Part of a small language model's weights: a variant of Muon for these matrices.
Each number is 128 + 32 x the weight over its row's rms, rounded and kept within 0 to 255. Layers, rows and columns count from 0. Numbers have three digits each. The size before them is the row's rms in percent of the matrix's.

# layer 2 MLP down, 320x640, rms 0.0752, rows 123-295, columns 0-79
097:198125144184107139142153146135144107138117172097082173192120154098110136098094093111137117148199165154117114144137178127132122090114150172144077142082202160118150107111134206112134091117129120156123112095181111131129148096141113117107117182
105:112161077045140164125124108152089172113092168130107159135111150195154137126132142098149150101155088125148144125104144165188125095152157146097170191126150164148119132120098153077155106172161148074139179134046134199145143106165130161148184131
101:162125153157135136160108115136148104127116115173145164076156130114097081121161176132104145169145199103162121107151094190175143179106108111146178150152116196148153173127140121177089117118100137172142118074071156107087107080111145128122117101
098:197125097090089126126135136112157112115106136089083161109160176120136124072060146130134188150138166101164075160128123173210171149125132208165131154114114167107181161095152137159094126131078084092145144133214139171172171126172103194099131163
101:104119182146145093132157204072090080116108127150163093102123153153145108178138159076146123065145144129076170156100074136122119124157105134115106132157157163140138136118110158106164097143130126198127203118106141139132109164148101114108162153
092:079121104122099173133134169112102171124134109092142172151103131170182140147054196117100081168134142102118091099230143116048113126124171119120129153134135135122153100121100121086105113115058147194119086123138092063104110146131106135154129129
107:152155089170151054116132135159141147114172097160095097125130045140067053128122122148158097193126131110133100169101174113140132124127176082135126120130117125157132169142144142144100168162120168084099163084092092154107133143133149141145167117
094:110172137150103129084139107153068082148156061114111124156103115067129116112162175113127130134099148131128218168135126108122168092079179177096127142119089165120132091151072150122136117092132081156098146158136169153177174121111111108160134130
103:046138095154121116118118167152110130113174159215090116111088182116139183186062124155161122145147092107160093147152175166085129122095039148112086134173155160171172098148162063144122105063176083144109093131210089103153097120158130089147117111
099:135142128106140137126154098144136126138140159134163145211176141135100094142116172131062161087166089154142176159184149157137121151133114098183098150169097140130145050083144050156128149149188113141067152141112116160122097126154148130148116156
102:138108153086171106113093121110117138112099054099081125144191119119118135168077098163054130078160203168118116125147112153164075127101091116187133167212146167084166156127099100111169199090089146078163134108105095094120097147154140119101160158
095:171120173146111100111102159159164141159152142107127100096124097066128107111103133132037140121085107183105095153167114086152127109052079129128152121117148141106108110089108132123053143106118110064073134171114156137173136103129120124210078139
093:127099158111079100093123069100103108138081078133148122145065158135140138098148132131115158190146182126113121201144129142087079147134137111116073123179110141159117147106152121152180074091133084117103127177125161100124124106101082105119204114
104:147182140175173139153157151130163135172136104153137130130123104141130128131135104106138116141139139108105125191105111108215119100132131190166159137118132189131197098117111108135163147143124096147129120201158151155084126120173079134139113029
098:145144130130126088085157140080162110079077129193098097073093119137123147146110103183159119135179146132166150066145080105130136138173100132121113132113116154106124189111113118105122091142185110124130084179081069103189145139198184123148144120
101:152138146136073131206112090095155166070121147145123152161116138159132097018117143146175143145133098118177107174113141182078149123135189119158060165075132058139211132168131136096114146145091123129144077116080088076071123161101137089132093097
103:171125089220164140101090117147123116163157158071147074159077089130107151128172103141074129127124134129122174113123111117059130088096164111146097135076168148131109132121123129119170098134165133118026161129117095065103170144081086158130102150
101:146102104129140172132123078176201099156191113131167155074096162151170098154154159105103109157114122064152081139170165134140121179109157150132105106146048131109144171178141140107126181120169172147130140158197128106107159126196160100116147116
097:134105121126117170147087145110104063137144093166140107117115150169146079119148123132051098185100149136145150089150136117109157146146139125137093146150137152130150182131123105162139101119215138134135115180124147130178100145106165156188077158
098:119085100163161102121106128121124114132171093150135101159122124127167071121093139069173135150096165099120144132161185175137091139118126129149150125114122148141113118089147140137100098090112144124055135078187091142119128027082166205100104194
107:160165140149100078130121151129110110101114121147151184174134158107144109140135129162142191156190105133114077110186142149126138125167083143156137148142145173204192086184117087137134121112121098138086116141142145165180099135130154083075150088
101:122137138108116115132088148116149148160165112110128171152161135193079117138173170042195117167136145123092093166131146140083042034091151054139100049196197178110147141162085200163132067145116150173109137073118097063152151215061083113127148120
097:140073119127130203092057114104126173093142173211091128124148144120146141139146128142118142071114089175156130086170100106172094106122157161075077144153112131112142081135138133118157167106133164127095124132171109142107125191102102126050133119
096:145149127143155140131026129122129120120081089163079109114119141092141168152143168133133119124099151122175103124109149152078145102091098103172099139119115142133098111126136131123125131103072147138132164130149160106167127111081136076075091118
102:147127181115139149150105172129107123114194155137164050165100195139106127104135160082124136152095138197137145124147171116138095099177117158142152128140180107068141182150100170117103156161145128168104107142108131074080100077134124118113092192
103:169143120156134118162168120176106162140141134123151178194127116170141124124216093145119142185163111169111128147140111146109110111127131148131107140152041071154115146119109133155115088144154105146141118088137152131148125126170182142158068184
101:114109130123116050057134133140096232120163144132130157108101124129107126164094081094149140110135135108181149114108162088194154126137137101153110076157164185143133108127143158153150135080127110159120124167102124103126130098126094117165158133
100:117094170160124129148127126083124129135113158125156117162150104168111092126068152092130154081085081106133134116172103130134102081100191100101143183135191125088026112174129128112107076144127140144097135108187128143091120120115108122088127113
109:111127183106139162080197128139082156169162153124100118124118137121150113147107070093161072100108085077137117142143087184153123186169102177072117142112122185141145168207102128132191084136080105131102161113123108130153163134123182146174172114
102:206138127125145138090160132099089097065111073091073092103161116130084076168150074165135144174081144120165126193115150125121127164122103180125154116147150119105112146113130127099173128101110126187127190136131133109152154125116092100128141139
114:137133106150134130141160152177131101059169139087125104188140102105151107087129148114126122133111157169137176160084071171125136113142099105141127113154156216105043087112151136173150168171150151098154147118164161160071150137118117141154118120
099:089223106190056139054133183125099150124151109168101137086121111135100148148139149072115104096113137131106106154135126158113111130096108156087080099092181110101079113091161109113112162140132096120189045080181129098120082154107141116082204155
107:162098120089124133165147155099149125118133145180092089069128119128089135061120116118103175086143075104137088119141151164142109120157153088144086179121083153097062078139109149095191112072092100078127168064131136141070134158125150173153093166
097:125129102142098118148178143148044174166194130170169131112153078126104096149120128137133145127117129106186096135130066084135102167134117142137110131193113084158105162169134120140062098147129141168094165050146130136079155113107105193129131087
097:139108143186151130138087173158113142171202140116192198106165107172191073094138132172132136115103132132146192123094101151082088141108113094176118129117122072194122160175111148107161127131122147167143084161156100125111099136131060159178112095
113:133151100135161131084171099137130135092115147144049104081152123147128102147128103151092131126118171062112119136098133191059176135153078111128178165108190100143164114133095088161146161094113124141162056114166126126137111141147120105158139178
103:127174126078125179147100184126109111082162134185120112166126141151170187097111129166073198176136143086111120136131101175141106162124108116147199146169117112065111105138184175154110202134106070103046177150133198106123096198084150161170141161
096:083112143081104132109140095127151142129164119095183097131085092158159113139147126031149154163105097115069163113104135105120149125105110065123165150087095113101171136087131131064093126069127112156115136097173138112160152127107168144195081203
093:138081120157133125167074154107071136133108109154168112180067151133169141191110121118146130095202104131116096097113115161228170123120122086135082097092086151139107137135126105127118155155173114120083064174135157124126143132098118127180029096
108:104151138110094116131126153112145151108158167181129121155111069088103159153091149150074198206087111096137110111097115115103210137093094122086101135114134129158136117091037088120100161099134070096083164141124131070071134060139091141147105100
095:132127144079120121169191126116131156124163163086157096075150135077155110101144048100112131115128156121170171126151142082122159125135079124137104121114093059135099122097144178085170180154086137148086097086113133192087134147123162090182122133
090:141139136038168121140089145155135129147086109117142154138117145125112099124148135183125090089138121149076100130128105137114211118174127154107194155172115143126105134124089156153107117047130127128128116154143113134166142113112127089140180154
092:074172149119068099151167067100113152097102184128135118125190141138101155099140099131148142148115152122150117136132102106160102155162119095176180158102109105060114098191171145104145114108141080150181165141170135108095041113149180090148147169
100:156109106145077107115132125073091098127148157140137105108101157122106123166162196091089123095095119129168064148122113086122179139130123146127117112127129146131094110151150144122133064163143106149125104125163122136063110078109149137099151123
102:116149130074113128144122124154145124153183147081097075098114149080158133117152138176151090126128110097105182081104132166111157131169175135111100084159124128136121144223134159138078178153111146098097072153188099130169143155123083105134141125
098:099197124101180161154168119107119191135125013129124056075096150118166135177088111120114157164112116130107189148175113120120148136139209141159147138085113088108136117097179151139101094165104193111082146115106114081176094139187091146146088138
101:101104088172116106155122162164100170130095139141152079169117130083139130171024139056151133148114128173143121175096100134112110093083141069118150115144103156174133100121140163177182118082116165150059102082134078121102161193095103142138074198
097:113131107139137148096173148177096067118072161150114090142120131124050085124150127111177138120164145086077163204101102081152113162096173096076139169119109175146185163113164136122047135167135131118160138171160186157131112118116125128131069158
102:119065114086074053130129117109072182113162136100091091094149166156103102119120144126155146121110113125099125054112147159148189079115175111176106128125119147047134215141132170084126151110140145155126132174086136120126173169091111133160110152
108:097138101110118110168089130147118126152122075153154130136125129117105072124146103152120090125078151130086099090075169155163136111138199138117113140126114130121109144107087124111150118143121214133111125130158145106153124178158138118109112141
099:095154145092143099165101122168140131100107079143110209096162151072141122083116180102139091141148087203137165120125098118122114105080104161089162048185124099136194150122133159095106140182106131111151153112137136070085095178060173160140114110
107:112125134159190120089129095073096123095111058117133135097193096162168179102134081114110142128144090098148126092175163126108181148082101068078152116174094097148089129133144087169151142140167170135089144129104120122106158131239114096114115114
101:134091156111104147115094068114155119122110198108114090153166120143121137104110169065117102174079113088148125113052112111152155103119143169137131095161168119159131125129147158083179132102095148135126114152124143101116103109128099103130124144
099:073139130191081149158190132131133097133084150113174085166101069178122092145110080146119184088115138178060117162183147139127097144117123182174038086100150144143134099115184155156150140140099135150185140162103118104150143144148130134099123154
106:112105121146081150198120133118170141139161167135114194185132144123071199198113113105138160131116175087085110097201159147072167087154098133096088140132156145127168163079094141110114119122150184152143109151118131109186162079141088137205201099
102:093129183123101102086149117139161107155086134136125119153097066070160133072091156108098107181082080148083148111085081120134071083148141136135158086143120156101101187118113185193111093143085130166138086182137095134158125111137137112154124182
097:150174173147172158152092151122210127140124111172129115140100116131133129105176095033163089162111154176134085130152176109112115141084123134137184101124151157128098159121122148120097101107064148160159074151135125104132127148154117156168088118
100:097195142160167137134128141165136143117110140072115156146113107135135166137129110153165128188143140083103129151138138160154137083094117135121124164125124125135184159174103093073071192102123129190096119110120100115109144190087119129138118108
097:141137166098150083141143159155159078111114148142096141136166121141074140124124065079127132168121108135129078056105100162122149130107147113113133077074139129130095155147128105130153166115187137091124127088098153137160087147117157180138079077
103:121124168142136154127139090126093100110095141064128122078136143127053106112073118115129119169117105152161092089163124156113074137087093103136180116076166165195135133118102080082163058146137134134167146197171071075147098159175107143047106140
091:213158122064138132068136120097138136108089111107137155124115159108150181127202152103125126121150127138136082176117104128159161118147126106129133140076163122116145174135124114125122163100155132120168123100111100146079133110121171128116106122
100:102169126118149210132105121152007139088165132148127156145117208119114119087083095125079171149128193102162132096130152122129099107159111138159128161101109121167094155190091155124150135110171137165066099150118177091092144120136121121110170122
103:138097143107121107153115102101105175078119144064121120097120083138093088123081160096117106099169156100120134154127109159169089115166128063155128159090168105098141086138152153164115069085119126047129129194101158122096168120164158166069118165
097:104121125200099139138106127123161171163139146138133141144142105116183131115124200151104137092162132149092098145111119199124154107132130167101172118188193082123141149094111122125146173163158095141123106135161136151070125124093115096161170128
097:112152125091229093107138176168124164122134101101103122115080151138111145172159124170154139160116112232134164097159072090129143140095117099079136180173102162141142103116175129109095075148150123125121161100151116131115184124138204140081100087
096:116123101113136101138112117107094123077161129138142106056161081114119170141134096118118108070123113118173147104147160080171121177144148151167137110160134095173080073095100113143208225120125134038120135118135081192092157050140030120138111132
101:135082133161093092115082143088134134069149131148065100213076091189125102108137123123197129168148119158151169126190164131047163077139124136159091125118067103083145099213108132203095123144089131142143141109128093153051147136109118154167133103
094:126101168118151174106138152158077087136165152135131132110207132115143163046151108167094163060133205142160117141126124083162157132146074154052114084104136166129150171170111161141164036149097084074128164176130169135110162160121132085144149140
093:082156172144095106118151187085136126103115137137107121095144168100152165151122120139123138099130068133100114137175145120098139134112080127146130105157038163108193084103137167107165131130146138165093114070111129074104118108106162201106108180
098:172095125086152157093142089119068124094183118142118099110131097171132073087116130145136142109187096116115108165158143133122113107114163123118134141131173111144123106120197132186180190103179113128128158130104103149082122151133159083101119065
097:095166114168106159145123127134124162103090151103148079116104100177152144123137114088182144154120144113128080156149032108079138087161087114119085129106167027078113139125212095150157113175155164135163166131221166112120122090139109104074106090
094:144179093116146159127146159162072189141133149148099097156105077123155091126101154095137057136081126113124086106201083142130069097068101083158156178118130135134162126145138144165156061160155100093167077121110124128130079131190126106106054115
099:115077161163212124086097129094118131102126102180099143134113137187124129145090132140155068178099122123192120068150076114198138168074104113120172125174103094130102122122142133120114134118160114097151183158174131140109138128167130138041104114
097:056071158136090166110138121181129090110112072147106116131132255129108157129116183152136134168142185125121125102098132100142112167080130051159144077137117114059100085150107118107132129119108096156130121194117079124174123128169169118100120118
102:159166164096160073102142158094114118130153123103151122122092167194106165144139140171101098123154063140172113080151124112130159110121105172085111149073079142064161101065095113174070118116112176144097190145111126183132115115138127120092137116
096:106105132122106133082122145128058161057123153131163102118102123099161113159113106108222093158147077182070162155117116152168134091091094102117184133152172044117117139167193154113074135098138104120180147125128120101132159093137173112121102113
103:106130107094157160137133055105140161083115114123182107130162114141093140091084139148153061129142141073173160124123159152121156099124130157122100110104162136090092141135144072165125131134127190138111125086091084144156152126184127116116172170
106:076147100227129132148121173127127142129119112129144170128084176139104128166158160097143137109084178118120160127126098153071113124124095156192095086170079138157105150068154129151096147133081110116155145130151124079140140155114053112172158117
092:100097098153126153125086137120053151178123145059197141117134123157132102167105129117146085110152134076129122117101148121093064127097126137138097118161116114119109111100119084172108149178114169151138237114079088183128080122177116081104159095
102:141124103127101086110109087156170162106117183129104116172147152120179165099139142171102163119162039093130143110139198174115098111211131106156122130100135080172104146128138139128134135103131198114131164152125126146120072142137115159081106147
101:140146110145119080143139099090143150151096099189170090109094111107139103169202150090170136146138147119056147146134158138113099136138147158117140150137108113124124123110096145102123102187114159127160048112103126099099119154132083101147174153
104:130138117131117109162134091116172107164107072090046124128098154109112126141123129101138112089125119187110155106098062131075145133139143130085117141154127117158128106132140106211087109085119151123124098105123136143127190143105155170117148166
094:142134198118161130088156126106154160083130149110142143112116101120137113109139159093162132097093138166131121161098160085132061134186183041084096178094152158098139115147180132087153123126115099132185106123095155093055128134103147166148156145
102:140089127171211099082117126117101189153104124153124137112128116075137111141131197135103091163136150116096139119168174137137142129150092137145126117132169104110095168144041109135181129168153125145127153126131135094132131159168097097208143126
104:146119131125140088107098102104081142136153144146129076124065153096054127147116151086126137149147161138124130098139080116089152115114154116137157144186128142158074080136121156124203081078154105139123080102164151159143059075170156143132125092
100:106076111161107105151148152113149064146171121141142066214059108087104122162147065133147170117170079199131116167102175139074143122182129101123134133134177188094093076129162134066106149109123129168164117146089154132087143108170099156165083110
095:141090157107148146172140082074128131113098176108162171093074160179140144118131109115153166155177146101161099152133151142062091088131151154141134172131118073116204130154089103098088071141075106124100172115174120120114108181073161104165143151
103:116113136156172158176144128082112103156114144120111184101162104182180175147135083044104112088091066191129096241112167085202103109139166154087154087149105120112106158158101165131098151109103115107191103116206131166095122090075141207109133113
098:140133182083140159127089161091100099125145106124152151108106117133108145123134165047137102194107068134125136101102121159128112189173115106142146089066149064138091171176157140128124058108054125142124135124127075159135132136096123115083124109
107:088174097114126132142180122156121164111082130117150112122156170127073149142077133131190114133126155149100159158148110132103129175156114119140112077156121149223132125145174162108115194147130166135120138112094159093120126159195075179112115092
100:101118104135117164097140049189148082085095147138146131122091100129100092127112172124148192104096123175088105124165101087109083107154091174173119204104123169147138135107088159197115123125105136149056129172083136141186158122133141106081130173
103:131122141059111056143129157183153200138066082109136107112129132089111139162134121103080163167117087110134055103087180148135174165107126103151108143114123152150104169192163185125067152152139132116114065151127104124147094101110128116117114155
106:161131124151072111130147130074203121112111115070176141164106098144165125127158119138135144123118099109105163145089164135085134178125107112118092121142115076143160169105113104072139136100086125101159085125157123122124147092143175108064097076
098:196118144131162187116188167122120154174187144092157117153152089093148141175106110137119150147120112138145092086151160113134159178096169105170134172130179096117158167130134070079149103133097070123142150130161034148114181082167142113137125162
099:138126108139134161114104067144130159149106104182117095077126125129123125140081112089145107144169110058128114106087137117106143106124151162081168092134230161101149139133147063115123141089045122167136128118143156149123092161160108080116106081
100:132057129085151141085106127174098152155137098122102104148090147163113135144101121131131081155105074096078093122132031124105126143065220117127075095088162184218112161096122126161113104054114121135135116077142108120089146082147140178164175139
103:092160163153101086156183133158105156108188172123070126099092107099139141079194172123195107121093122115142074136091145171104058126196188072130125152095135076151184123102175118144119141146164136112145133111123152128121103088112078106166149091
097:152138117118173097162173147137144126174102160157067166075064134160145088093121180108140120097167095107123177117088189130134159151159163087116139138173157130113185136163144121113127134113166066096136171139198161142118056175106168154107101104
096:044127136077181096075121182115189096105181125148080168208130140109102162139151181134096144108148103122101108163094107123149201165135182164084171057105132133146131096110123099070078192148153122123115096146109130102137191098165118134126137087
094:116136098117159071137098162102113092153097100123155125112137088140154139149100159145087128130107168186110155132139115127111096150081126104120137121123072120150148141185125125099092072124125142107121128165113113104170172134106074131123166167
099:093110115086172119121113113165102120134128109104171095116134130145181130129124141164130152161095091111073105092139118161114091184082190115103164160167105116136205121173152105179144145149081122128069188100152103116119040130129197135113131149
099:076129186117118123128153140139126099170060114133159097101148115104125104120059120133147080114073130107127198081161074171140147179055139133180202144128146114133135108063135134196101158143204134064142092119154120144173088108102103134141087070
099:078099135147097119098045146139153170066118064075142135068100158098159145145106092120100145174112142229114108085100134145124239131096131134112122159191156069102154049142167090128136115117117134077143050164077128104139100137134114055170109106
106:107070085124088133058142160102168166149096157144021143131117143163087139122077076189162171115070160146077157121094141088125106151119091151143181063111106132141111120177101139155146081142095095130172123151066152135125093106122130097128120152
098:108185153123188178109103137126138105151158134156100133174106131131144117145139099107135117138134123110156121165091110160132162115162073110127124108177149090083146089174070152077107122079159101191122114080126127079079142207161152107086096127
100:183162125113115062114150168131144119185141165094134105127129114118093166164172161139127134102160125114170106143120145129174089102145131109133137091117127127128158153116111106111106173059092106142107107094075172171134129110152099175109200120
094:112153161134161061164119124157109146107092098071129122176196088126118182151082057177119143192086122146169170137178085098100069150113211104192148119055159138148092113119150134139135206109132103162120160123119090126081149166120170159149154132
104:131133180168203121175157133136139147159126121150136161120161128155118145124154156074105155153083081102101066132143123101158134181115135187164144126132117119107158135118105109164100041147154114196119124140155080118087109090064131145143148098
109:134106173165119162128121118088114151147064142121168147169168154090080127111172178093109146087144145132198183094143150146116121098155148099102105127110148166074124092133071164154095130115151129114160125110135135129161149175137118094107168140
102:138119135122122189110144099161092086159121177118141127158074133130130155165128164171144123165138139134146097174068111152145215101136097146115157080099166122098144196090183112126137114122053133140155088179069132074159172103088126097079159136
100:145113150151085179148118143181188135124139089115110149093119142185125163136115110075080079101104120167116099113151174109126199154105173126130088092122125110161130190130210147118134140083123117121123133156129224117136159194142146160165064116
104:153144159124141148157137117085093146105123149129151088145136134069144164179110101085136140170141096160091118122118090091095145101149154130098143136093132091135102147101162137082150139138129086077182153139190180116148089117134103098139031154
106:156119152106166129213114122128024163142092186125097115130179164108145168085104057087153111166145083116089125116156133123092181065133146133063101099147157181102175092128180115094117079061124171143223103127169110134124173061095123125105201206
102:123119190142068102112080158152143126100152094114171106150134106088133069117152149216124131121211167136162096145146113118124121116077109157114194102086163129131131123137043120161170078134136145138133160148150131132128131164157134082150163131
099:109061166179092101071149061020115061130157140123172115091093137081132090157117177116148111143124156090123151149122159105136122133132135109115131209079094196131133173135136152103117078116170108092136081140123109184078073129126188097136087073
101:187110115049146134114098100178079185151120164105116153130137146146203106109105120066098136104085195104097141164114120153076107146155131115137183079133169103220161125174096145156135133072119099160141101057099113113132132123111126173123136161
108:160146127127112098116150121088121126106119130221071157170156148133138090167150135165160115143109160120154160083108123071098188153116119107136112175117136150171152181099129161139147119138105094105092199086154153055137123079146129100162126086
103:184153126118109122136173187115070101096133013151155166080114120180125156130160190119097150131165145083188123180128076086154118115214156075149106100130099132149097122128174080105147135134146136142144094100139135050172103152159184160142159113
097:159108108122139106159118152081181141114171114132095113151125097152135162132098137143151151137090154119110133131156092176134192190152088152153135119122162138112127138166146172160143120121115022087115112136121086154131133139152132180115130138
104:182108111073061166110115060105143099104088200134083133172094069114133078108091115107095123169118100112066182178097094160137185153138152128087108134152072117158084119127115103119112141179058191155124105145162097058143126091092118136091147118
097:114120108149101057097116143187124139141118147163081144161170128114131126116123121156170080141144169119113150130098037131093133170128104087110105192083118146150077081140165095179073109096070126102117174149130123191157134104090174142136127116
106:100130129162100083105109133071126164089100076163117125149127122125161147139137163132148160089106152146149174176108132112163095163189162120101145129090086215132183103111074117104164136112086102112083097141091112131147124204103121173090107088
103:114116088101134121074112140130119134119115133150083181142093141165106118137082169211116128157188133163064080125153062070127128139166132188122136111073146187170071086190131103161075109138132165192147118112154190103139116127139218138151114139
097:151080145125189147132165186146126175141152111073087156181136113112127124126136108101120096137090163102104130146153136167055140163129112120112110143071200113140142138072080133124154135121145090197123142110185125178089176100038112141142125101
105:120122163107162082158076152164168161160066135139157150196125117137074165166049061137145140108124143149121145134106120136091075138155138117127082087113151109161119139116120158064124085082129131110131171099116147128151137149168160058125083147
107:118096106081145194135174174077075142139105147126093197178173182214133102116173138116139153121161093135145098132137112133126150088097170149126126111131088186133091133093134184095095105149154074102136146148126118088131104080121136120163117127
102:171145129133109134070128195117118119113149128160086149092115142149177133095112079078089094111148121152095168181096134072139144109141154104166105151187081155112130088172120145109153170178091164148150201097106124163103101135165122125143167086
107:079150149127108126112087131106143107118093129098155107162162154202092203140103133150150089151158067171154125123138164137135157183104127127149118144128128109120168174120089170066132131129169175148143121106131153108144132115062093063139158084
105:127135147134148095085127105130112139127171119111079146113148143136105152137158085155111112114216061109111145162098129134121157093205169144206119099088146118121126134128149112176140115132127080123117154089143165082027043134156084156052075162
095:153122160131141108166115169168127186179131116131105102134129129124172149161159130151063184174170101139182115138160124072072132092160157072077146112098125128152137107109128147151073096094194242193122130103122123127173145104100110077079133156
099:168117115195098120145076104074091140168089176119107088169098177112166151114168104098201156098182128135185172137116121122180138188143140137070200115161141152147100142102177135099101128097136164143137158118143204118123157111073131084123121066
098:144127097164112130133109112099134124129115130124012107108148170100083128104216049085108115163175126148123099106134145118116127186171160147127105050131129153090099100084087141130095156087133153111068169127116060122127164140146161054195172165
092:114075158105201104137132133081119138100135087169126167152148125106080152154140201115144122105150153146139083145130130144188166122154161108128132199142116102071149107171122146131127145105097088123109098137059158122130119137191099118108152076
099:122152154123066127164109153106165176148146093117122154166143115125121188137148093104151167120150077085127111126157130150115160109111105103174168170102194147208146164082145066110097127100152114165162070111048143106114182124148099139155115081
105:104107170126143137176108136124151134124111174134125121159131127134124137188165117173150082152174068161105100110151151147117115144079138112058081189102161094120079079126109198174115176087171129136131112174174113154130085154117141117094117084
104:080174120111142115139155159153131115100117183167137141089149113160139163150112112111160152116161125130174115091071099148121090138129092114123114164108144127124161099099124160102104107151132126115155128127179170077142113120114112109142083113
098:116120155133133111046093069120079167115169171161178147106173153091124131153169138192128115120097089081129108157073155114152114165110126111090242084162113106132167165152141113126091193104081132147088179072177136097078156138098096109144161114
096:111078105169117149212070133127118146185083124070104109172127154135155179142108106154057160159066062205127108120147100212081074141113153107109181185114152143169137118165154155109122112126090131127110115115164081129145135181113096119153128128
095:113065101123100163126129140140155139175123138048119107115148074153100172120152139136154094106129156162134097154080129096132097132076148104108095138154157156134138099151122127121138138080144174120076150158040112090142097106071175144141161105
099:176146177172098126107133145160160140122135149095166106094090125135126080095076144138102142122134184134145129080123086181103118126117138144134128140176101119123133183139148115132124138082127059101209129135158138131173088095140182097155156165
098:122142146139111130083121110130115111112121062148099112095103091174052127188135138108128163137125019113097114104113132166161150124153143096158074036163157160092094119166170101128124137092128141096125111131174088100158140142109147229196107163
098:165108123187137165145111127137170123071130093134163151108143113127176077071158158166060100121170117112117145156138082133149153139134112155115107159136120104120155120065127092120102151109114127109126167170176110108157126079120144066185141141
100:093165155142133146109165085126113123062112132114124168121160116113117186215121091175144116154149100131116150136097121197133126158122149154109073125114116100097164135099131161110148111128059100110088136137131075059126176101104187156103125105
101:120087134129124195097129094118160102102137116178151162169133148138092095163157130088116142119091148192144095169143087096138135160131104071143121122117096148144137179067127111140124106176132137194167109122160142165064100169067140151143121167
100:133131135116130071117161114092189217123142193116122170164147118124138033106154072122117154167152086104220128164143071115064143156117135147113130110100108145129128116171122083099120149149111162134144085151101106181147076110083115117108115156
101:107206151114084079047120163148101175126105097137122114141144116073148106146159116118100141139096133077099087197090174101156084080121076128120128130191087170135103132145150087036214081129133166111137140172136191089151090155128142125171120101
102:103087197151143122149126123111149071100098153094168137048141123164173141116136137125132169095183111059210161135109113123123151151104138150101142158124119095149110076129151140144104151148173124104104130091134116150103172107172141109141145108
093:155082130095102144199145084116130129135082142144133136144106098164121144177131114132226165128186160164064185144167123127120135159151143111064114123166092137160146101178130117151138157117127117134112129133148142151124112143121089124167153125
097:088149113087153115076131155115087142110089088138123127145171099109117130143082099144088102109073164152096167118105122138139123131051062085058186163119126116112127152091151151167146171088183115112116103146177144043187126119190126131139133152
102:123128144088112157105121109171152157139178102061173097151089098144097112115130127117155084061125142087088151169118092132098110097077134172122106110147133120206157134123166141121111085107095136159071078104138097206118164087159074162128105112
112:165142125145103080120084141152129208164110145159117202143139144120166123083122180138164092077096137096172117104148115051127174130190092090128100185126161117129181111110083163101169101133113076122168165138080123134128174105089087134171159163
093:093121153102126088122114129099103141120150140146087129158089132096091123117103121113133083148177071103140124128131151150074153140138165139142124172113098169169148102136095105134123124138074148096081103120090101080112146112122098119144138070
100:117091101131136118126099171089038111131141143158113096093121152178058160141122090127129125151163132087092108113173049103146173106083124081132160116106124122118101110186106063109107095044078097075133090099095115172088100126117132178126115143
094:117127125111126101120199097079112102108112120090126082124131160105102098044171095125109168156132162096115102100110134094141180122108131160099157155148118162118170109128176134190127091165108134128150163112166115129081106138126151151149142164
105:089176112214111140121130084138163144104183152179156112111084146073142123100133121111189157137134121178152083133102149139150110129163088138150106095139152106177039099102151194138120106137099136174108123125146141128048133114117167201123113120
091:109137088207132093118141159127100132086176096087118118140144110083127165122122132106117170138118098129147119204143132157133116113124145074171104114179150155130124124113091135134155151201140089086166087103167121189086189154118135174167109161
101:155138112151098177183142131162147150178145047087167164155145138135093128078116118084092162159102178127131133042165127108107089202166115080104159106062077073103138120128141096102100144217170161166132125106145154129124177151140117140109122159
097:153100174117164146131126143072189126084173174184164127082133148101166118182156170145188133091071156117172137220161158115133146078131113131113124116095116100157108149091166092135109122105120150077166181146129089089114128160064123148112151146
099:110146170092111131141101119107095157114159114074158107147161104165068089127208168119119034154184143083084088145117149088088110119096122147183167137143055076135129127150105091161139128118138150130137124102188149098199153147130108109171155160
100:111179115136174127107162195078105151104098146127133115195175133146081086112118165167133140053136127103112035133152089038104127125170120135055152149125107113124151116149121117182118075137136147145137163112164128121122110080157144142121074115
096:180188156155038178119204083174111152124082052144122124153132160113078113156170121130103149111164149074090108134101136117131084098073113135114131079156113140101163211126151143157129147145080142159150153090118127150113081119098131149132152170
098:133133179158157079130217120154161088097157091117134147114140114138142196146141153069115077194131120137076109125084141121156075117128063171175175143168154159113132131068128126137103154080170141101181128117163096125118071115087133142110086135
094:163125152112109190088160101135152099117135099127115111159081112146147165158115129132188065110116108132068132128173139109122112123126104137118074152129123139148154124145088153121145102124117159126159097110054111100143096103115153142090090147
101:176056135109127113115154108102098123057069152175164184113153141166142123183120113185146118088132110115109155111086163159145137108114111118063073119123109127113110069105144184117159069133078107131143132136103190162099109152125068089173089139
106:128181091128132102105125154089102137184114132137063169068106166061124159156088112133137134124135142099109092112134152167122136140093145163150099129174127105083136143114147111174117093094108104144135094148174119114103146146127132136132120154
096:170073197115095096155100114171110118107132132166117090160133140164149116094116091100103118218096103132186127103144113124075092128115169093161089135113196128138143117096110091137101094141145155186103179153116146103120150151075106141204108113
097:157073167140174158126183121089116144121146137099188115114141155133146108179134160144134119150107099185071128149134134133112144154150180056147070133152129143139186111109152165121141174117157124166081143118114128138146175114166157096104116119
105:117117151100162129134132123170128159163139122167109053061138148100096201127098102094133144152131124165131144143118158153214131080086157130164162109161167123128128155137123113114076120101100145147136117136115107153102098165063167143142107141
097:120125125146124104112092162101130128151069074098087099093077193130087162191131148151117148071116149117149101134154138130114156126159166172092132195134117084144124119143134098127115116103117154210119167103114137150164129172099135178111181200
112:145084160154113106132202081141122160147127120179130133108094139099114082075090107136064173137171122127089120125165108179096056148052120078152153155133120117115078125124166094166124114112157129148152130185142135129121086103135122092056210155
095:101120128128105140188124127177102165128104133119110107106129174106144143128104107129077135124074100096058149083176131147143148154147086147107177085184172127124112089073155093145152144149127154187129132040155124101124123131129145146153107152
101:118081109139131159091114138187136199056099190099141106122130105160146107137113177132086094143134134120159125154116156101109088163159129127106169113138144068076100071083148111155097087126128061154082147107100104116115081069172200142190088112
093:094146122130134126119144178128183088162133139103082125107148119089186119136139060107217127119103085195073117139171160063035156132106092080140098135133135100161083078180138108129140146133052140065165164093064182109126122162196165140097125143